{"hidden_act": "quick_gelu", "weight_decay": 0.041, "dataset": "wikipedia_en"}
Each number is 128 + 24 x the weight over its row's rms, rounded and kept within 0 to 255. Layers, rows and columns count from 0. The size above them is the row's rms in percent of the matrix's.

# layer 3 attention query, 128x128, rms 0.13, rows 63,95,127, columns 32-63
size [104  81 111]
[[121 151 116 118  83 133 131 136 118  86 163 161 155  81 150 135 107 165 150 144 156 129 136  76 160 137  93 131 103 152 104 139]
 [139 119 155 114 141 139 117 149 175  93 117 166 122 112 132 119 122 142 159  87 139 128 133 127 158 151 122 131 101  80 110 134]
 [109 143 131 154 152 110  90 158 146 141 117 145 115 109 116 107 153 132 151 136 121 112 160 171  93 130 116 122  99 108 125 128]]
# layer 3 attention key, 32x128, rms 0.0978, rows 31, columns 32-63
size [ 97]
[[153 159 122 161  93 133 187 116 174 134 158  96 118 154 132 108 118  90 127 142  82 141 139 149 137 105 151  95 175 105 140 158]]
# layer 3 attention value, 32x128, rms 0.111, rows 0-17, columns 32-63
size [ 92  99 100 104 100 103  98  97  94 106 103  98  96 101 103  97 106 103]
[[132 100 144 114 127 168 149  96 140 133  84 157 118 107 116 142 125 109 155 106 113 120  93 112 142 172 143 122 154 138  81 129]
 [102 102 125 117 112 127 149 145 156 123 122 129 150  98 116 136 150 148 111 153 125 156 149 146 123 123 154 126 143 148 137 116]
 [144 134 121 132 114 140 134 125 155 130 140  59 124 149 144 122 158 146 174 118 119 105 157 163 152 129 160 120 131 117 131 162]
 [138 149 111 124 133 168 166 135 102 126 134 114 140 164 112 128 109  60 130  87 122 123 198 159  75 150 157 146 116 105 166 137]
 [ 83 109 115 120 117 134 141  88 121 134 154 100 125 131 122  96 141 161 112  86 119 117 159 150 165 116 157 111 128 148  93  93]
 [121  97 147 140 140  89 113 103 129 166 193  94 112 117 121 143 118 128 126 161 106 116 153 119 110 140 128 126 149 120 158 110]
 [120 147 181 128 143 126 129 178 139 110 110 113  95 124 122 161 101  81 116 109  82 130  98 122 104 143 125 130 151 132 135 112]
 [ 85 132 125  98 148 102 150 158 168 130 132  98 111 146 133 143 172  77 121 126 137 120 139 123 133 169 183 137 102 121 135 151]
 [ 97  91 131 162 132 148 131 152 161 133 104 130 126 112 115 110 120  95 133 130 118 130 114 103  68 114 141 132 120 110 127 167]
 [102 139 110 134 121 147 121 120 141 140 104 106  96 176  93 149 108  57 110  91 109 153 118 141 143 128 158 137 135 121 107 140]
 [132  97  99 126  62  97 113 141 106 139 130  87 188  95 119 136 174 114 122 118 161  89  81 124 113 147 126 121 118 135 117 182]
 [127 120 182 130 130 143 146 145  85 120 142 170 106 165 138 153 129  86 120 113 133 153 116 185 116 155  95 112 114 138 167 124]
 [ 99 137 136 164  98 129 108 151 154 147 138 145 162 149 106 122 124  35 142 112  98 124 129 117 135 125 156 119 106  97 121 143]
 [159 113 146 113 149 109 186 148 114 138 134  82  94  98 138 125 119 132 129 142 140 153 137 125 118 138  89 135 125 165 136  88]
 [148  93 104 110 149 140 170  98 179 122 132 106 134 102 137 138 161 166 117 119 120 147 146 129 132 160 126 129 119 113 119 113]
 [127 124 121 146 166 120 103 180 176 129  99 115 125 114 159 103 169 127 131 139 121 141 162 122 153 106 162 127 178 133 178  80]
 [117 121 106 126 140 106  99 134  78 123 126  67 140 118 156 125 148  93 128 128 135 116 135 107 119 105  84 129 122 136 126  62]
 [166 125 109 141  54 122  74 139 124 118 137 127 113 112 139 128 123 142 146 106 127 141 150  95 136 146 143 136 121 129 126  99]]
# layer 3 attention output (transposed), 128x128, rms 0.132, rows 0-17,32-49,64-81,96-112, columns 32-63
size [106 104 109 107  92  95 122 120 107 121 113  97 103 101  91  95 106 114  94 106 102 100  98 101  88 101  92  94  85  99 101  85  97 100 120  99 109 104  99 101 101 100  97  98 104  90  98 103  92 103 103  95  87  90  89  91  96  84  98 112 103  93  97 111 101  93 103  97 108  92  85]
[[126 127 103 119 109 139 154 113 112 159 107 161 155  89 104 126 141 155 101 107 143 168 116 130 111  98 118 142 131 105 154 114]
 [133 142 114 112 133 126 144 143 121 153 117  99 120 146  99 158 136 134 132 138 129 141 128 109 160 179 100 119 107 124 126 147]
 [126 110  89 139 135 172 137 120 146 161 104 142 125 111 127 148  86 110 112  99 137 106  96 146 117 145 124 109 142  82  88 132]
 [105 154 156 165 117 137 117 140 118 140 116 133 140 102 117 144 143 199 134 119 143 138  78 144 160 105 123 110 156 155 124 110]
 [133 123 125 127 146 133 139 175 122 146 125 150 130 145 148 118  96 117 174 151 115 155 144 113 105 160 116 180 172 119 145 137]
 [165 152  93 114 117 107 109 142  82 161  92 132 106 201 157 119  89  72 118 124 105 168 151 160 129 115  45  97 133 166 102 149]
 [124 124 133  94 115 201 127 115 118 162 120 176 152 104  93 128 105 139 107 127 165 175 143 129 123  90 131 112 140 100 134 117]
 [137 149 125 149 116 188 168 115 118 130 139 165 106  81  86 129  61 158  95 123 114 115 107 147 130 100 130 113 128 112  89 137]
 [130 128  94 127 101 120 112 109  84 103 158 120 115 158 186 128 144 134 140 120 127  84 161 134 162 145 122 180  76 138 146 136]
 [165 114 162 129 116 170 128 112 102 132 151 167 126  96 176  99 120 183 127 126 158 126 137 135  69 110 107 112 104 127 134 113]
 [132  91 132 157 120 108 138 122  95 108 135 130 103 164 125  83 140 110  83 113  91 118 128  83 133 147 105 104 101 133 143  94]
 [120 159 124  70 119 130 140 119 161 181 120 116 143  76 102 118 116 109 104 109 149 149 135 107 118 114 127 100 124  91 111 147]
 [142  78 158 108 149 153 128 158  85 110 113 151  65 134 107 141 105 148 103 123 125 150 148 144 155 134 114 174 142 111 111 117]
 [140 122 122 101 126 153 126 132 190 141 130 158 138 115  81 131 110 100  82 118 190 145 126 114 122 108 135 121 156 114 138 121]
 [120 151 133 140 159 115 132 109 116  81 115 156 119 173 120 128 131 127 106 161  93 120 120 145 128 108 121 113 141 169 152 143]
 [134 116 127 113 151 126 182 129 113 117 112 100 115 115  89 138 151 116 157 102 130 164  91 153 157 163 117  95  69 110 133 126]
 [114 154 184 111 137 173 118 112 106 114 138 146 153 118 100 160  76 138 125 107 193 103 130 153 107 129 162 139 155  79 141 154]
 [ 90 122 161 141 178 160 149 139 140 148 143 119 114 158 118  80 134 112 107 156 177 150 103 137 168 100  70  94 110 103 146 124]
 [ 76 133 180 176 114 200 149 165 125 149 143 135 102  92 118  74 158 111 143 161 148 126 134 115 129 113 166 129 150 117 164 147]
 [126  93 118 123 131 129 132 147 146 146 161 128 118 130 131 100 141 148 155 164  85 129  80 110 165 116 134 144  93 134 104 106]
 [159 139 136 152 139 131 125 128 128 160 126 142 108 144 152 116 146 149 148  92 114 112 149 128 135 101 162 161 192 116 128 120]
 [135 113 112  94 140 104 111  80 148 107 162 129 118 165 132 143 119  93 115 156  89 153 161 125 120 155 137 129 147 107 136 134]
 [111 113  85  81 128 146 144 142  72 101  71 132 125  96 137 102 123 107 162 112 139 123 139 177 128 143 128 124 106 123 122 140]
 [100 105 138 123 155  92 123 101 140 139 127 183 151 118 135 108 138 161 128 135 142 166 118 121 134 131 108 133 110 180 124 123]
 [144 111 169 163 132 155  77 146 148 157 142 122 135  83 117 105 156 121 134 161 127 105 121 135 110 138 148 145 124  92 134 157]
 [132 138 138 163 124 154 130 137 116 182 187 118  95 129 129 138 135 115 107 130  96 161 120 102 122  85 146 117 156 108 115 115]
 [130 133 121 129  97  86 112 137 149 161 126 129 132 114 146 119 159 148 143 133 117  88  88  62 140 152 111 144 115 137 101 166]
 [145 133  80 117 141 125 146 132 165 124 115  83 123 112 115 141 112 114 104 177 157 134 146 118 158 108 156 136 136 110 120 170]
 [ 98 115  95 145 121 145  88 183 103 120  99 136 119 127 138 138 135 148 130 138 136 135 135 139 114 179 141 129 159 164 177 104]
 [111 119 179 147 149 133 111 159 165 135  86 105 138 127 110 116 127 151 128 130 123 117 133  91 114 128 154 120 111 127 134 114]
 [145 176 139 134 134 157  90 135 138 126 133 135 148 133 155 116 112 113 182 144 143 163 114 130 127 151 129 176 115 153 120 127]
 [146 147 173 138 132  95 146 123 193 113 134 113 136 162 108 108 135 114  81 153 112 121 121 115 154 136 147 120 154 107 102 151]
 [129 120 107  99 125 139 165 114 102 133 124 122 120 117 128 133 172 141 114 109 130 121 106 114  98 124  81 119 130 152 163  92]
 [162 153 127 102 125 152  95 140 134 148 102 156 175 146 161 110 132 134 168 124 129 112 188 127 177 153 125 138 143  98 130  97]
 [112 111 108  58 149  95 118 192 140 134 136 118 114 150 129 115 111 124 127 131 128 137 147 139 122 140  92 128 118  96 131 109]
 [152 105 149 144 136 132 162  94 109 109 103 114 102 148 154 127 121 128 152 113  97 154 121 153 124 140 134 120 122 167 106 144]
 [113 128 106 110 133 114 159 134 159 104 125 140 102  98 155 161 141 111 163  68 119 149 141 103 139 137 157 151 113 111 124 144]
 [107 114 125 125 151 110 109 137 123  95 139 120 159  80 149 118 181 137 152 167 118 124 110 113 118 125 162 151 116 141 124 138]
 [128  90 152 131 114 113 102 119 118 135 130 116 159 131 174  71 126 165 142 138 120 122 130 135 137 147 125 142 206 135 134 109]
 [158 120 126  80 167 142 126 115 118 118 134  95 127 116 156 159 110  83 100 119 114 122 178 145 134 153 117 137 170 116 110 152]
 [120 130 102 129 134 159 136 117  61 110 113 135 109 110 121 128 168 162 113  92 124 125 132 149 133 107 137 134 150 127 119 131]
 [164 143 137 161 157  98 113  93 162  96 155 105 170 117 163  94 147 169 148  88  99 146 159  96 156 111 135  95 131 151 121 130]
 [159 135 114  88 122 115 133 141 193 124 119 131 120 112 154 144 174 116 168 119  90 117 140 106 132 153  76 148 143  98 121  97]
 [117 107 151 107  95 136 179 151 145 145 181 121 135 130 160 154 105 115 104 153 117 141 137 115  94 137 139 142 118  72 123 119]
 [ 86 102  80 141 112 139  89 112 157 125 132 141  97 122 126 154 139 112 151 124 118  85 119 127 126 120  98 101 162 137 140 159]
 [137 131 139 143 157 186 147 159 137 113 133 105 101 155 153 191  82  98 117 119 131 142 135 129 102 115 138  79 151 119 131 158]
 [100 175 135 119 147 121 162 143 123  94 161 128 155 108 122 142 148 133 144 105 137 138 149 114 124 122 124 162 131 117 108 110]
 [ 87  89 109 125 148 157 181 131 136 149  99  92 125 159 119 143 165 175 127 142 163 143 130  90 121 134 149  98 103 134  91 117]
 [ 93 168 129 164 129 167  95 109 114 106 134 130 132 125 134 119 181 114 175 109 163 105 118 101 151 102  98 108  99 166 104 124]
 [150 147 110 107 116 101 155  99 210 140 157 125 132 157 136 155 112 110 105 161 127 156  91 105 147 128 149 140 104 147 105 112]
 [133 165 135 125 151 106 160 114 149 160 173 107 135  86 129 107 149 172 108  84 155 108 138 105 127 133 148 145 122 129 139 161]
 [118 112 131 126 102 163  91 127 131 154  93 176 109 158 149 131 135 138 140 155 138 125 168  96 116 103 191 182 160 164 122 137]
 [ 96 137 177 156 140 126 146 157 136 160 154 142 128 112 123 107 120  90 118 133  85 130 101 156 101 125 108 129 135 152 120 118]
 [148 137 136 109 105  93 138 112 131  90 131 105 100 113 168 180 128 127 139 147 113 133 112 113 138 165 181 129 133 147  99 159]
 [130 121 156 110 115 124 107 148 112 152 114 151  90 135 162  86 126 143 147 139 138 119 143 110 104 158 102 145 114 147 188 150]
 [138 159 143 110 141 144 154 126  93 155 123 154 109 159 122 141 149 122  78 123 120  62 145  92 101 159 117 148 131 121 141 137]
 [133 133 115 138 150  52 104 154 155  95 153 115 120 118 131 117  99 126 109  86  90 149 154 120 136 123  97 118 135 122 142 125]
 [130 137 114 161 126 124  94 153 143  99 152 133 131 187 109 106 175 166 133 137 103 142  92  98 134 129 116 125  94 118 118 143]
 [131 133 102 134  88 121 123 169 146 108 147 121 122 106 105  95 155 145 147  89 123 105 162 132 149 138 137  95  95 158 157 197]
 [131 105 100 142 132 128 139 128 138 118 123  80 119 131 131 137 149 137  80 121 149 141 151 134 150  66 153 155 141 106 101 182]
 [116 114 158 114  90 153 122 155 130 157 124 143 136 134 108  98 172 128 165 172 147 110 150  65 131 154 102 111 107 130 166 133]
 [130  97 114 157 137 115 149 122 101 112 140 149 131 156 139 146 128  91 115 198  75 148 110 137 163 104 120 114 123 122 103  86]
 [135 138 185 124 139 144  79  86  93 100 124 141 138 141 188 127 115 105 166 145 136 129 134 119 113 127 100 168 130 120 132 119]
 [140 100 107 124 155 148 172 130  78 115 137 122 165 125 149 153 129 117 124 123 126 198 112 155 120 109 133 166 114 129  93 103]
 [108 138 158 133 139 141 111  83 151 126  99 135 124 151 146 131 123 135 130 106 144 127 100 134 171  89 138 119 159 108  95 110]
 [144 131 105 127 116 107 102 118 128 149 165 134 117 154 135 114 144 123  94 125  88 109 109  74 104 152 119  87 129 139 129 140]
 [136 124 142 135 152 148 125 113 171  97 138 113 148 122 128 176 120 109 135 111 173 154  73 116 140 116 126 134 167 138  94 123]
 [117 109 160 168 102 158 122 107 105 165 121 104 145 137 133  80 157 141 131 119 159 111 139 115 120 135  91 145 146 140 173 141]
 [162  93 136  90 160 138 135 129 124  96 105 138 100 133 106 150 113 116 119 101 116 108 128 131  99 112 109 135  98 143 112 145]
 [170 109 131 137 126 125 112 129 140  99 128 112  91 103 129 104 132 129 170  95 159  77 111 124 148 164 129 162 129 152  92 188]
 [131 113 169 108 129 183 126 144 158 109 129 136 125 115 139 167 107 141 132 132 135  95 104 152 115 114 122 122 120 110 114 159]]